python train.py --d_model=256 --parallel_block=false --warmup_steps=66 --train_tokens=382100000
Each number is 500 + 40 x the weight over the matrix's rms, rounded and kept within 0 to 999. Layers, rows and columns count from 0. Numbers have three digits each.

# o: layer 4 attention output (transposed), 256x256, rms 0.105, rows 104-127, columns 64-127
# v: layer 4 attention value, 256x256, rms 0.112, rows 105-127, columns 64-127
# q: layer 4 attention query, 256x256, rms 0.101, rows 128-204, columns 64-127
# k: layer 4 attention key, 256x256, rms 0.0971, rows 128-203, columns 64-127
o104:572460479487558486507521510488489503472499568514494539505411547468566503483491543454489429548423397558522495419551500560517473511493488501529513530423512478503490476460527522461527506462493525
v105:530518473517507521471470432510501481514487437586555544511584512519492515579531504497505479535494558461449475502471493499558505441546444474538509494509481521515578528492534510552474515534442533
o105:503526437531519461561532446523487420496508518545541471536520492559466477450517517455512486556502512522451539443429477493477483492493475416480516507517508555512522509486519416491471550488475439
v106:514493515531462439470502547561553503568514505490453584511564524472483497438486470546541507568502483452474521520531590528529530485552444492466477465418480528536488434447469508527549429497433494
o106:510558510487454515465484491542578489495512475464546501483447490570511520504546521511497509557551482476456472539545526487473541504531483480468508506478495555455551507506524519541384419510444470
v107:553467367480514511479576486549460444527537544582488495496526495459531499448568480477519501520519618490484493501506518416506480520529503502476557504526485462495469469515519498516471548485570491
o107:494519452539529463462618488557494434506453457567549496522494447445422561515518471501588527486497558503494490483472500516528482533524498501509552449514471534501509496524518482477434563516578521
v108:552479454504537463508507537499532543513494447463429543466530548504475472518575486467497488489485535461538516499510494466475558492484510502530528521529452523516503544519488563489455540546515507
o108:492549493573512451441449494509542566543529464512485497467510515501509499534536522523461483525417464516469524477538515550513538520455484538576501521471482574517545459528530501533521534539500524
v109:496504482483516528527549515515540496498581512428567540486431492530571513542466425487547554477537528520488575458529492593486468532476522485507500513492629453431574488474495454523531484517517492
o109:519469515450462545517545508498528472516520546518552506451443463550520508443474468550492592431538504434494526534489502534521403471461542490504498604420523487473539538495499496544510483502469537
v110:486497455464396463528480460539526479499484479512497552497506524497433496462500499500527552438470577496509440540452477538549490472430465555472497499539464461612512487473494526532467524503454582
o110:461505521537483465523565495562518513493474451549454479511463500551430527578489495428518481537508548488480441481400545573442493536496456465530475532518558592501461521420517471503512491475518543
v111:485522482486568465488465459481487458519439586500543432540462477510553520462521455510473427456567474506502488517538451471542501536470511503509518528466476541443529462490486515551453408552588455
o111:455488490511548477505423473522497467530469526479543486493525547409538547484464534500487527512609523531546545482534438453433516583462545538502502527533554505445553468557486435533449468522613484
v112:523555478440435475458555517478482506480524409520525502491514485515517541458457424474480579518518493446512561496457515517503459548513466460531560508528524499581486512524483524471492546512577501
o112:498579524472524548463586506547496537506533464480491492497518455459479469473523505549455487506506491465537534551578532467467446470534479471520519463533577517536496492534460504522564502440519488
v113:533485519488498400510484533640463519442478439562537540482535524468450511470460601457518479534461522520561484556580486572475487475488488513478533400515518519560475559524536504563525602473510507
o113:496512521452452436551533529525474431493514435550531478514483483489478559515426542473519546452434456552525503472523484556530524464540546437513587464501506449502399444509498525579514534529471545
v114:408526512553481500566469558548507524564515472409517542499445560482587478504488456461488512506563560471476475520551475501531480489478491444542518510503515514458568568508502479510448504524558510
o114:475522524496470537528474462518507495521538505498554471488503538543562474475473589514458512436498499511436518545530482485549460512488504505535595513480490491456480510498534561546517427498578478
v115:510536519484542511485538434615484436513524439495504486464496501486529455522478484487522472505491489553427596478555456517504581527469402496437437485510531489390441539488534464483480527479488532
o115:528433510499476521455519538569505466455504473471519490441445468505486499497493518531523522514504518526446574520519476469488566508472437535552510534447449471504430588490498492458443476538479475
v116:507436537489430500511478522520463514561484546483467558541616495436467384479501468489477586581478490511444470590515449440528483565457509530470449550566550440506482509522431492531493491498516542
o116:467538488489507512543516529497528516509547518461453519503557531460476434518521517534452497514524556569497491543524513501489530505538534581514558537565518513516428602504514504514477528518515476
v117:522551547481540470532593453513508460551491511513524481478495450513480466502549540559556506460443497515508462567510445470508520473435473590506503513608419503531467491567507458506444491504528479
o117:516495552477547478552524543455515503501522521546494484452540502527505506516517528471548521560488504466462556575476463515489492495498439436540502522581500478431478508487513516444444479426476516
v118:529535474564579486482484468521501436444547497591500583504522434445531519471418555488459415624441493515556564460587529475520497557438448586502471488503496494474491427524439477474479463520479464
o118:586540491511511543493535545479483516463466469494482536540483470474559477486477489535505475548487547567453495504590492504556530447496437455510470484480519550514533455528495519483475484522483497
v119:558541537462510554565473522485531485470434573436547448438443500507413535506579560558511491511505447468508503579442545568541589541472526536546620476449550532508599483441470552502529532490454458
o119:513500517452434550504414561494400489515414527441470557457484565500586501508520487512518453545511498487511474460494577481565521446427485474530577518511536538472530480596501454498471546501532578
v120:539463512465462536452534441464485527480417445443496457545417488586459486500531483528466476542483555407531491435485538508534521494580505508561579593492504478552485456476505499505529528480508455
o120:537577465567524572547525539468537485559553410477491500512504477558492512472492522524414494551473469415567492456489489491507503504546456564515564557476533499547516483456470531478552510492447511
v121:455522576464463486526535482423586547502503480539475545518477398504489606511556465387475477467517555587550576481550534510475486519474479529474536517541509528542538476577563481498480438536479496
o121:463521561510406511509499523495564558494506548510504434529505490501532529430585584469487526470470501527545530476546474432542519525554496453529448452510540535537484514510537470552413488422521521
v122:526524528461533504460486491515528493426514491493440470493568518524500468515492482549492427523481518551475519525441585482458495446486518538541519476526495582477553522456433544547447546516475543
o122:498531465507500649439487549494547494529485512431470498481529488439450473486496511516537536566514586551569509489507519596449524541571492502506531463464495472420483586502512491504467461479479535
v123:482506472502520507546601552530514573560510452463490550446550548542474489535480415498525400466533536539432519559570522525521524495486593421510460495448464572463484479564490429536548464455530532
o123:463541431526457532491476485490446538529495523479531450442550555516474466449462540446520517546472485548397564556527505480497506562523531425512419489447459501475475540558502504494475497502533487
v124:429510482496505527507433507613539467489554505458541484522522469528518499509480500437479501559536443532536546534518485617514505546531507584532503525446530526490590486520634481473512501427525511
o124:469455487488474522467424547499483471466519512409412505486541445536517520483483489453499456518538491460547477534490498513497449494538498511490548494491542499453511491554548468522551530522541504
v125:534421466477491488539511550409499497560533445535475497564460452459406477538501498482477566444498430556533418449533479584523522438508517519550459483535512524467508440536560490456534547544491607
o125:512530439465501497566524532452428555497510475556572435490457522468439505543522530447464480451611504422541443496490440496527431525505515530480527503516412497546514425518522505477529478503505527
v126:550499482490488550559608395549555500520462425574512444564502434497503572464522499434453432493515519491491516545493505415485508453555524488478476536589441466552451498454536481445488480484466526
o126:526508471498479585541541444549573509476500508520503530542434500441495565532455535479491494515489508569520549525433519472521538523479526537526478472490504510534457567446513480478552499505469552
v127:555450502521501521515560516497460472537538538479597455495502466514452509545482580515522476490575495518499444512490469444479504416490608531540533508557468464425448512518455483488462541548515542
o127:530530503459513467541506444503476511539530541545604499477473443456435484526539464470493473455565479491510506460460474536510535452441609475476453425463422412443422497464493464482521489532507527
q128:519578488501519427505465489500449516541524518429454488535466483505484533568540461515537567529509452456523505464538510511520485566487532435508499459522509534536482473447512498523505523507484536
k128:516502534520483428521457462546484465486499472576541511491480551547512516476434513492526473501471451530396504581492521494491456545487468549484497531550485512514562468538516515488488463528508429
q129:507559535461525505509516503428495483507483509470422438544477531498487548565492537488521526507518479504514459479513545510544490495517530563500526507472479521517493468513513514506533449520522527
k129:545514471537467487452426464611436526554520481572503506503475493516529533468579493523554554525475456480458517509477473535497492489522481486508480529515538495485454481542501509535478572468477485
q130:548459443534528475527399498550541527533459450536563512475503545514509461417556486419528535473515569519517488455465520489505537498460402531539602493528464576450508582570519523481478503496435519
k130:443491506470428477475514477494477460481536512562491484483520468545527516481478523511493548442516503543512532551499527534500478422562562484394462526477524453553509492433436471499570471499569482
q131:531557479522522532500493484511467513529525444502569480482482533525527479491515445501550528495465491518475501506479463553514496531481516467498531503510448487504450534470534459503528518485510534
k131:479516480522503499495456483461503505503533515504487507502515478526486503454530552526512503535542511559490534474478480501502467471550530541480455544498554509533558474530456555489459434485537410
q132:470474512521505486465517541493504485456486461469496488526485514494513466432513475459475486464518527530538505470505536517552475504478508476471517519524516464501565447517538480555479476534512484
k132:482518479497415503531507486521449485539480471558491544507495478458528506550469557500515472510551532481498417458492463518479490484495467543445501489458491502514490486480513474451463492505500476
q133:514517513539471497503535500528485472529465510454461521449486442468498500478494481535535477466490490455494561436493446494499493500494511539538521505530478462500509507519517478502545482501536506
k133:477533535468486460548550484449528479500521556500524489513517427479487471514502476545494525520472531496485511571535444481535498472478475504470484512468539515477548500473472536559463491494473472
q134:461517456484510463459514547423525467482487527500521557547497527506461447501535518506545522486508468479539477495444523486443477486505548561502489524454503504541457516505562529471477495548505458
k134:618511613444466485462466463513498532537522492523437422496508541547525428518490472501447483497504568527471478477484545503531482433464532476482525489493526493485530501523473472525488562518505530
q135:487549489445516583447495518535520466530500568504454490472468477471524462469433507557546437531519472523489514502483489481516457497495492554516479518483525515506494509493439540503473448514490500
k135:490498527490475492492528492467479531491484508523480515505520515511562478457508527510497540490503487454515497537488507496456467489452484492500487468532513478471538503517542490482537477481422557
q136:501542473476488517526538557475517502523518484489486458474533514528494522499519504473502540485491594450499453499484528565534476486453505430500497554450497506456550454523537487448560469443482490
k136:503464521499488522478510510488483508514507504465458542495467533508468480464508499454516539513499464466507514526525507519474591525521494528458482474471547490456542492501491535500492498525516482
q137:560483499506522524527463483523500564502473488462534435476539471495479528534555528481546532523503529494509468511469502525531485517492518459516520537516523478521425504473520448545478507472474426
k137:467510505546526515475512491498494494517526515527484491470459586516498462522520501473536470494441504556478517446505508509485562498555490507497422497515467529541507487525452479463503528487494519
q138:508540463553453480474497490465540516465467470527518530504447547493532515463522528533466448538516490543487482489449489476433494492525516536490522535535486521519549470549494523506484532442470485
k138:540532560420523458451518518531475556522507509519448498446503492534531461536463492452452457492465517483528453516543544505526486482445509502513556460510493466486439535491483453508479545563461542
q139:497496499579493570479546423499531502500505517465510493515502455502539534489474542511550491572501496523507481493479551512457578490502529523480476512537526498518483542475485500485496534487504470
k139:481519535478501479509433535537514453492459495455540475491479475522487450518510508522513516506531526532491466530488506497468504548580535444479531445514450551566458446577489493545482496573560492
q140:464485481542413520441493488455553446491555489547484505509481506469500529504477521566475467519480540508451524492448527515508480516456529419512526547483486485464548481455529528438495493443491463
k140:530548522525574485569512549543520557469530468500531519497471524477508495501520426490511462508503479464489486437518478495467518529464487611516452456445421537495466526483499530486503476588500496
q141:508479494536442463511585535523482463523486504499511499491492519474426482495551441425503445508540571492493534490494446432502457547499464537538544499489489520493529510453421482474539477548453507
k141:518501559543506522545503493487564500450554481461576550540487467528498504494518502508550512483558421494519483478484478509525496510542490475527523457463469525502562472479523511514514505498525497
q142:519554502511513516454457514461509502520466518507479502575546530460564551494470565504477488607497531546496435488508533507480508538544444490474499515491495483494498512587438516529532555510474462
k142:492445509467524510546553518519491504530505515477472472444503522487529488534487525508522530526502525540467518467521509497497501536468507491487519512551493539563491531517561439477531524464487491
q143:526562514503581477499508496497530514539450493465552496511546477471500505473475525495465516537455550469499504446561522493571516510523481548534516519464512484523447491538488529494529523527460557
k143:563481498486426440464540479514499436512536530516503564486496479551548500516488455439519479502503540479520512568528411471508481466471526523423429518497521445437546494454470471534463432515508440
q144:489507522494487555524419499529513522513445538531482510550476577474459484500476542492462469533450465515459470452535543361482465508501482521514497444549509507502423504536508491476536556469520531
k144:497503452515496523524512491510498562487463477478507486481567487463503512523511519520487451494480502498531529539476485534514571488471490488433540513485495504509459524485525498529474504528499507
q145:453458477412543521476523491492559428498535443525490500529493489501482479461512460505485540471505530406540504465588488507531490463465483466476497536475490557414542470517527549534499448505490540
k145:521559485510517442466535567462482542509529557550493491579517483439508523542438454517467521512501464443456472513522490522469499474454542534515510509467471466410573528486489547520460482499432472
q146:518524533471521495488504473503525480514429506530548523486508519528527562546499549507503552502501489484434445456466484518531540472507567502497547478517433517482547508554492457479570462521522469
k146:479560510514493449502473494524547446525500455545496481518518479581502460528469494533492498514448516502534514600568539451523525508475581523510492517564510509525463476434517499551540565520501527
q147:484469496448506480477472490511453498474463554468498454499527511526541488443495504448497485488471455539498486474477518449536518520534519483500466445532527503473495458505544512494540512503533533
k147:526524521544530533511524526492512526498479537524502505493524526434481551511488541492510499524531496465497443537500519533493501501499482490452505512478530467481547497463530477491517502462475512
q148:512444487449500519471546487464508460484525527575487556494516508445554514497506454511492504479471475495502487516512473492524506486422527550495522554514470498445535522502498520516473441473503510
k148:531558444452470517495520553502495469467445470480508499604526488526549531561518539452468528519603489450464470449504509508463504460545468449540535511447467438489500504499519448523498566533528532
q149:522487509478491490494493510567500526505506526522498474500512498595553517475497534493513524530483439499486484470544486483568487485509539513465521501531514474479445462539490525494516495494489493
k149:459494469499487540436500491487546497506454532541452504510498464544478519520555533483527485491467472538470444540528506494461529456529510518416503506498527434493481515499494452460520498489492463
q150:471481481482489512499509477469506484481506465550487512438501500500561501455544482455511472485561537478491551477520453456506555538457507470505458534432485468527522515458462505440476528520518446
k150:518456502465490553513421467500529520424506516517509550540476495513524478512523474540516524476531457460489487476473523518488497459506416529480510503497468520501514544480513517504517424487491516
q151:512519512531565557502494477488513510501486491472473470471513499485542550479462539529562484514485531532470479462460498420487504511540499514470504527495466499521493431514538481528523494486499449
k151:540535518506524512482511535488479520550448545538461504459532537535501498501504537546504412515485478524503486466530500530512525473503543529465487476579502508518506529517535468458544494483528530
q152:503507541525456494494460539504480486496485418481455535445568502531508464560457520514514488472473487497488528509544515470437532493528438503470512475435513536549479511491460538481479514518544519
k152:537443512559499556504499502523505433508579438510476557533563454459548471512496568441482522497469523459460477552469505462532483506486521545529526494518533431463527479502488461546507503539537461
q153:480548449544485484493526494466427451504531517458445443511521494500475492477513538560523435517535483485482439524502430446475479467505446511532452558558451540512500476512467431493480561495502536
k153:439526485505587514515490500507544553434516529430467529493488463484498557530493520481536447549555505421503520511505515481466508523517484530522511519487482530518475507492452459551492530509478499
q154:496510491447540537493451554498538513489539524479544543489485553432561537514476522481476465506523548522471430536466531527477527466487492525483552490510545509448489535473498484569514488501513534
k154:536479563513495532461468537487470513470510525472431540522447496489554541479456537454469557524519512545503463549493478483524480524587524524568510496553523496488455471471449481508506482505530495
q155:472520493528476411433519567492518597492507532456478477497513467440490437516544485457512544490515523479465521468534476522527484507480481524474538494552523491492430510495511497536547440498468517
k155:506453505586509542489539481490509431550458485492541481489520512479429562521474555465500479484458546511505544555474500422508505533419580492511510533538520481537423516515465490491489536518543459
q156:456459524526472443432531560496523436433528550526488598516501526472500456486501503470519471484509453433467397473491514486481482524492527504506494519501535511515546514533530511546511491535451475
k156:518394510399472442488492503486468494500518457545510488559464493480477431569514441499496587438570529483460551492558479504539449460537548518523515440456422606511456471495528572423500475494497488
q157:514504536484504541491459465494547553506495511516445569496488528459539483504452580512486498501461450484520430483528524548528558454557490439495558446553500489496543517532509533508481494477497425
k157:526569450482515492507543512496535500514463520495485514496526511468483551485528505525465441525500536537505512450519500487478574570517579512533562503484532417494526529487477492556538541514523509
q158:466564529479439553464508491511488458497493537517475448531575521497500437515461528516514464530461504555522523556481472480434506572459517559508510487504495493549490526511485415476523539530486517
k158:464520542514533596524549519439485505435559583484526487471514479511490499532526523419526387498463527503595453554537469494511504483477460539457521450487537485540430489508495414466549465536516508
q159:499508491476452510492487512515492486508463529510489505446515492454551477508491491482519533497526441458456497480506537552492480500452500406563530517471514455433402511478498521467517509511500495
k159:523529513553472450543484479519539509528453460491470436493538537441478500517469420559462522431571523518548447488447481504522479488479488452472395461425510501527514579448475563470521513494444600
q160:509500501471509445532535470513493518486528486510499516499498495537493516468508519485444524478479494427487548496473481495476527443494498507514485530530517483532473486485498540485540504451529558
k160:496529480450529441525533498535436534538469497458424484492472495485537502428530537444485488535532523480470445499472485509571501424553533460522521548479460516530535483505525543483494483477538533
q161:533483473487467528534506441467491508481530435494514463541518474534473544492463501506491558475553557462464468448537518500548557530510576477479440571512531493491497453453508473549537475563469489
k161:482460475449530552457502451478503487463508463521575523572535479534504485479576502432514490453474491477465453507483588522465516451469545481436459532424614464478435476488541524445546494496470438
q162:514513479523490512512455469480470461434518504513534528531524588430440495532504551501466486477523578542444475466497531533431602392507575474520485509445510464499490518479551494401427494438500515
k162:439493397406481427579515507453481499505448464510552405527557451521468461558490553601471493479455535495503472497526501538582481503530522444464480537527506527496480494558558487444448520519475591
q163:446479429540516511428515552496499528512474462522468563506547420462543505567515515508505435519506562486476597551468509456518544509509476468524468475554569517520505456492489485563493487527585477
k163:507510535605466565465539517556499428463498506496543569464503444566513454564512485512533451494424448523530551490480505544425525496532552442577531599517536471505455450482480438495535477524519501
q164:500380530553491575493471468454527382465487495555480581517464544499485490471533516549463583500492481538494528532461538439456481479454519489499451436438427575496496489553542531466530476480527453
k164:482463478495526435422511501510484533483475464545480512457478491494467475538529515450526513524431588453458561503434495463521512512441484539461548541514564462495485573517466567485609428460488510
q165:458441456496472532509514531497539482492469524441519553553473486484549496495559497491470500541455453419519499495479498482454515521482501512518494517455524530496499532424490484534541540451533503
k165:510429540563421508494447483556466529571484491509497484575481514476444547454496478478546543512526422515508562459465480532517497510613513512530513488478500494554517478499491510478514473442519458
q166:502546473595522484460522466483457571471480542449507508473472511528449473455502489531462412533481472521514552498515527450516512517491560482479470416511483538467514528515522476542482468491561463
k166:477500477536531563499498548500491501517478486462466543498484499546509463476535531497509467544491462542526467499530497413463505504469520527508512532540445513518548520506521504464502515484480381
q167:548415506506580562507518523476503446496403493535526540409498499489475489430474527448465496502426511506527524570442497524570553494466556494526498394474453407534487553475491451571525443507574424
k167:492531541441529440539479569512503532537468489570467464444490497459515476446460504476485483490431556446492556542521472463529520490485437471493523451496479497489451484401496395529541567445532512
q168:445441546445532534509480468486628518451472505467582543453498550471530486530468565540511564533480462471455498491457533503481540516547454545504568482498493525499511527527495548495477494475513545
k168:456461485540524552436435481531462524459550540550524517542508522621478551577489576422445510527379481508539437480409503485459554560483452502450500491530462462467473447422465514462559532512524500
q169:506538468376470460575535530494522517536510564454557462436409521537495481493523494528440505486530522572542538482542523488592532440429598475495523437426524479520485512520551453435554570469563527
k169:475449533431535463540497521488549524521510446464481410472432396454528497469460527479522437507614524475548490488489477501531490519482568443445502499409544492533484504473536495556427438471436556
q170:414464474483570514474484582507523424507531497441559515547500551544493484495475505507475553513580550412516460533605487390417494481507552455420511544521532531450552517546485518537496443425494521
k170:467453547454563443414529507456518510500517494415485490554544603495462463481499535431514498604533547511501500499529502492435449460522480447431529480434531468507459495536498489540495426334418547
q171:485543515536479386489531501526409568472478538589511436546481422494464503417501492407468507461485617566517544496458494549488491493447551495520423524556502467485549469508542445450530557508459546
k171:478481541547477504572532498546505482457459431503498455570549486491462457455508556464595520512442631450578511533542543474521518496471502497566483532519563576519501418554504531521543521525445545
q172:493567507528496515490570584459529494552542548525524495520523391542532424552463472510470434507514429501548491585544447440517545461541484502524488413399524473465491551589510415478548503503490562
k172:577471488479494482527445518435647433496552473477581438605483468504556498562495395488551446451494518557507589501526441443525568462653512522472475491424516487515437498462510493505574493525521524
q173:508531485490546456542541458468451517527514478544501404506488472487458495549484501476463514505540481552534469464387486402459525449472435462581507469474582466588528488474531525557578576489523479
k173:495472527540509465568494516556508396461491452486501549451486525511469420489438444500427456560467527500629517511443388505469542509475448481557526494458426558521544540483513551497474461586569489
q174:524457507550546538479534498537443544472510490507505573550532486442519430519462476466528466485522471573522457490476431519492406573495533515472474554488484551533479517494514553487533503479467470
k174:511552510489514458511521499482512533472485514487547566586507506504506471530525526485512534505494586555498487539471510487493509560601454435456517521527498452518447509488528584485555464537485473
q175:489505479487527570504487459489484442390507560469469443527471470588452575477528542468573536463414546443447496467401429477531502434472489540609562525524558520518542586429513458562505492402497516
k175:517473531487512460482494506461500396378475506434440471467457467547536496559548476485496458532397522488426526514517438504573522515461420571461510505540549525504548507517555501518473517491447548
q176:494502476457460431495532489434518484460504485527503464458538540457585464528457485506534403511530481538481547454529462535543538514449510460501541522561482543550536437524486485485546467517456541
k176:595484506477516501525477520450562524522528476487491407573492514454559575511445470579630545404494497420484460497504501506460508539637570461504607430543547434511516498524523609491577426493496461
q177:538506542481477416476547493528525514460499497475523499446551448594487495470521536555510464417527526495518437465487537448519485482548448525439462487477528508461532551528490510467505509410491523
k177:549478531529499452501502463499530568546566477454451504549598535557458433519496476434438532469450504461469392473512482500486443442513485539472528503520530456524505523562507523442486546470423498
q178:486527509544514385444487554563449534516528514519520551499463548456499484466471460419526485523395518466459475398570517545475499456463471520521509469522561523531509497473531512448451540429501429
k178:593484471484506486479462522587512505503456504551636502506502503462511487526445435513532473464538462480547551524528494533543506415521533559529530412545528487552507454486542490456466596412509472
q179:458544525467440487510489449442498473514450543510477565516527527445474456534533510505460422523447489560514511524461505520531475461472471508472522572431453518482548569547517500529467507543486492
k179:473504560514435474509449528527461535503495594570540532512491490417450444461556441486559570496466464571476506488480497557570467458516487506413553525509488479462426495496473461514445556609543529
q180:501527589629467429492522466486540419586459380478467439576519554492557562500461447532484465576436563545538558530508460497544513457438474497515508514501586519553479491509589531494529480466450459
k180:534567510613526536530502418532591463458391449448457478520545549440512438583536443484504477473401529509463545528542432521572559528494526445475457474431531565538409516492590527474538471486468589
q181:566523430590452563499548560478458495486485534456447520528458517517536573542500491566437558405472474453496468500478501471477488586530457561537491452477469516432427500441458532511537438533561537
k181:528592451608428565572481515540439487452477490428494432435432493467499517560434484593431512574489501462599484565584446507557527549508530566525501493507431519470468441402480545486537492574593548
q182:459482499479526409467571496415507545552569539459472592487476562531468568547510525542455498406516528518463505508504515548424456450446464510418427500509457484481541529494518497501471468564490496
k182:466565504585514454458464487415576572626580518477480503501570475509466446466565511497519585419371535481508480503379448394516520539551478468526482453433467527449367468498549530547506485552449470
q183:533433466486485494517465447584529459541560422441525446515528460550452471423578450499492560506497550524530474533527569430529581576499528564449545464466545568516504558467568484592536563584464465
k183:497441501519496544460442507496527477511500473517564496549493519502487451440584450469466509498600549532437521506531540484513465570445497425489521503445572551442480505438485476544581515602483487
q184:536494573517504538464463562433532463487537473454448521502575533491537485457456455538443477584513515512425493477556528471414498403597492475500554522490495522509516523492575468412497431529481578
k184:485508527488518485469453524551491481423537469490443490541555494527614406479525474581456545450535464507432487442568539448442547512540518457503528526548485445564465490493540505473470495527502453
q185:459410526537538512550534530475490504462468522451469474532584522468536512441523567524474470523470488464464476510474570529456508517553471513551515427499554549448580533544499489488500547507524529
k185:499387568509490476604498479527494469444525513501539513498549532485503470414499457541456512498535504450514497546504441531500454552423494390490487490481536580533548576507487519458436536529509533
q186:480476462564489544480478515483550525490498380494531531399592495531523497480530498496455516467449550525560448510525492537546573501431440546461515522552517475527481516462498464482473535437519524
k186:440462503463536544519595528424627499477546445466520522451459565541433513512514520509472510466540575468477530532494535523547562479473447467463572465490399485468573373489599514463481566447457480
q187:554492506532463495536448494490466555483553480462433534521526547544459458573555534512437540500507406537498439512413507459451479476449454532519475557562587588540437427565524472507553492465555547
k187:527435468550460505537538497462439511506557545397419547426553492540469538479507523514464544481529467544554506489471574507495523446426497497473499478447549514448459514622487540504625475489555532
q188:476404510602468517465590501503506463480473444529523552468552612491509566479449523482477457515482549530408422481417503479429516487458522483471546525536513545482542487532515580508542467505494560
k188:493492540517426529441469506437495451507464487525529557479536583451519552437506422423509509460443516529516491395477418450436556429430482424506502464505537547521540504542550514483469547501478537
q189:529462468448520503483436511419457557494527477511569404433449535542494516573452448588475476486464477560472496496526455505513519477455508523496514536431503499440527496480547466502541518574513512
k189:508473509519520494481513566488489555546473446484522447493533569530392548566497479587499509542404482460485509550488503516453465500505598510532540555474513549463504473482569500433587498510469530
q190:465503481494578439445565449465466521468411517526443481550483498545475451615514564465539590506463438485472515563498502543466397549362573489493476530506525549558481521478437590540500468545453472
k190:509523486468519475480462428451532532473472556509379452459472530529513513598459488489538553418567511455508483477478533478558467478521549420447490471458531564573505566461548506546571473493461512
q191:547469443501590425483557488457559534553482503449458496442486530404479502449511458453469453467384452476519519504486410472484485488434406554525513514469478498572525492458567525416551491505437565
k191:539552422546536472451505422479505528485456433535508563446452464498471544478558460439565513482418490481560477552432487547504573486468376495607582468493527493608497478523532496489517572542470505
q192:486447550464482553520489493455519537435487550467444492549518520449486534565451579501515478505441508498506484491491523493532493508492550549480460500491447452508529504470468493517492560505522498
k192:512555542462508515516460513513469525552424551515483521434452528529505522492482480572457486511506526520515475469547494515535492488454509461508535497505539575477482464488502538512445528513462482
q193:503507532463504555528468504518493505468441490461529541485549455450490493508457543549515507518536475476513531498509471445555513514525486544488462522533493500480510557479493512453514523435498494
k193:500492521418484532466500512450497503555510498473467531445487571461517537572529487497499486499513512532523468444530540526478503453486539497509584454481494493436449514514526516455441484500498526
q194:467475529525491498502534483521512476500488488477550482528511487438472523508548489559584480534469477527467528499513480506572536594534536493537483450430495501502466518468481517489531501520549478
k194:511522435541489526494457537593465481550518486471559458517489524583529504474548475411533525495538500525481489517505458499512491501460447537526478526456543531534493509539536540543527560496444494
q195:496473538484483538512508490457476520503548534466498510541480504427502526508478525519454482532476493484555507502447504499487495509512556503482488453460537545488482455487457533522500506545502487
k195:512436489538526456436480487499539520506524460480545469493497510479556497497513461464542515494542504467473488532536451449451520478508530484511525448514531510453505465509441557519548541493474547
q196:526500508472506504480484463458504479516530485517498467515530475467498495527523471525544510508490521471520557516481470551501582492475524475515542482510486499505502494505469486505518493541397476
k196:509523499517489475452484492560503518526532480527443498470503513515524419502428408469524517521508444531512442448464492490452436519506478531492485507530507456521552524487519502469539507469578493
q197:497528523449475533512535475479500540528534521589519491525506486587523451512493514495504519476476455498450429530482472486461512456473520504473495516482476531530455513530460486427552504484526459
k197:481527496519548516525460478488510471518458488461474505463475522516475512474508496521490534497511490508532457532446516501480447530493515459508565475498537485461558525467484426509507493483456508
q198:470519486498472471493492542549460509476483527466482508469535510503466453434456537465451524563481537466481487458492476490538531489460497512540519568451473492524502507481506474499538494528460534
k198:549503540461532539528468496486525469536524488472519493537512468542508479482498448484412498484561499493504516503532546470453517461533525460437522429450517467470493509520515485447519484508509521
q199:486560472519509483491418472563507540450544502509480527532529477510463509434443527516502483519506518538463455496503490490549497465534481488508523541521477482541527479504460495473466523474479457
k199:506476481452539434486541471459445451510482469500472473450480534496534523547519514551474487510478476475505478497518463487497495553483486533458533456477466516465450472549549471488477522496508551
q200:525487513500465483522477467514468459514532499492533464449536428495506479523476487484545525496472532497476514505492445509511463520494468457528515546474497508529495483501450481517452488477463510
k200:459503506479472539515541498490510491543505484438512523483450534517508485506504522464495490526542427424542513489552506523512463424516468507522408462509513492497511507437524545448530541521465480
q201:454510500564518544463574525507503475495500531441519522516502534431502528517450504525501498464544469499526529545519527515495505533454526513503515412468484485475509546446518527529508558593486527
k201:534485543489529470526489435479480435476579485505558483467479500478456465571490485484531477515536539485443497494473515463541501473557487459480509554445488491522432480502509483491478482533512480
q202:512499552503531521503522551524474459516499476485481452430499569449502488531514504518562565544517515470449532411544456512499496524489535523496484513532465501513526441510506538499461516525500473
k202:497519456496465494492470477462532517511489511492532509535507466547512483495509496509463448497535487510501538510490505507526509474498466535504498540466528522488521522479470504513539508535459582
q203:454426555457503477485478569493507497466490506507492466515488513502469464518479456498486462467512499529506491456525489453506484508466482518545453516494512476472500491512485513485497476569485492
k203:517522472502460534493537501484472512479550509452511512493518504519555498497509512512460523484503481515525501566481525518548513439482492466458579477426497512471472487459455501500509509442487546
q204:486504496508514459518513505480474450547531518507521505457494452544533532539505479527515507467531494522504528552474492495464470500516511506467471466532557508489581478482474546469483511477461483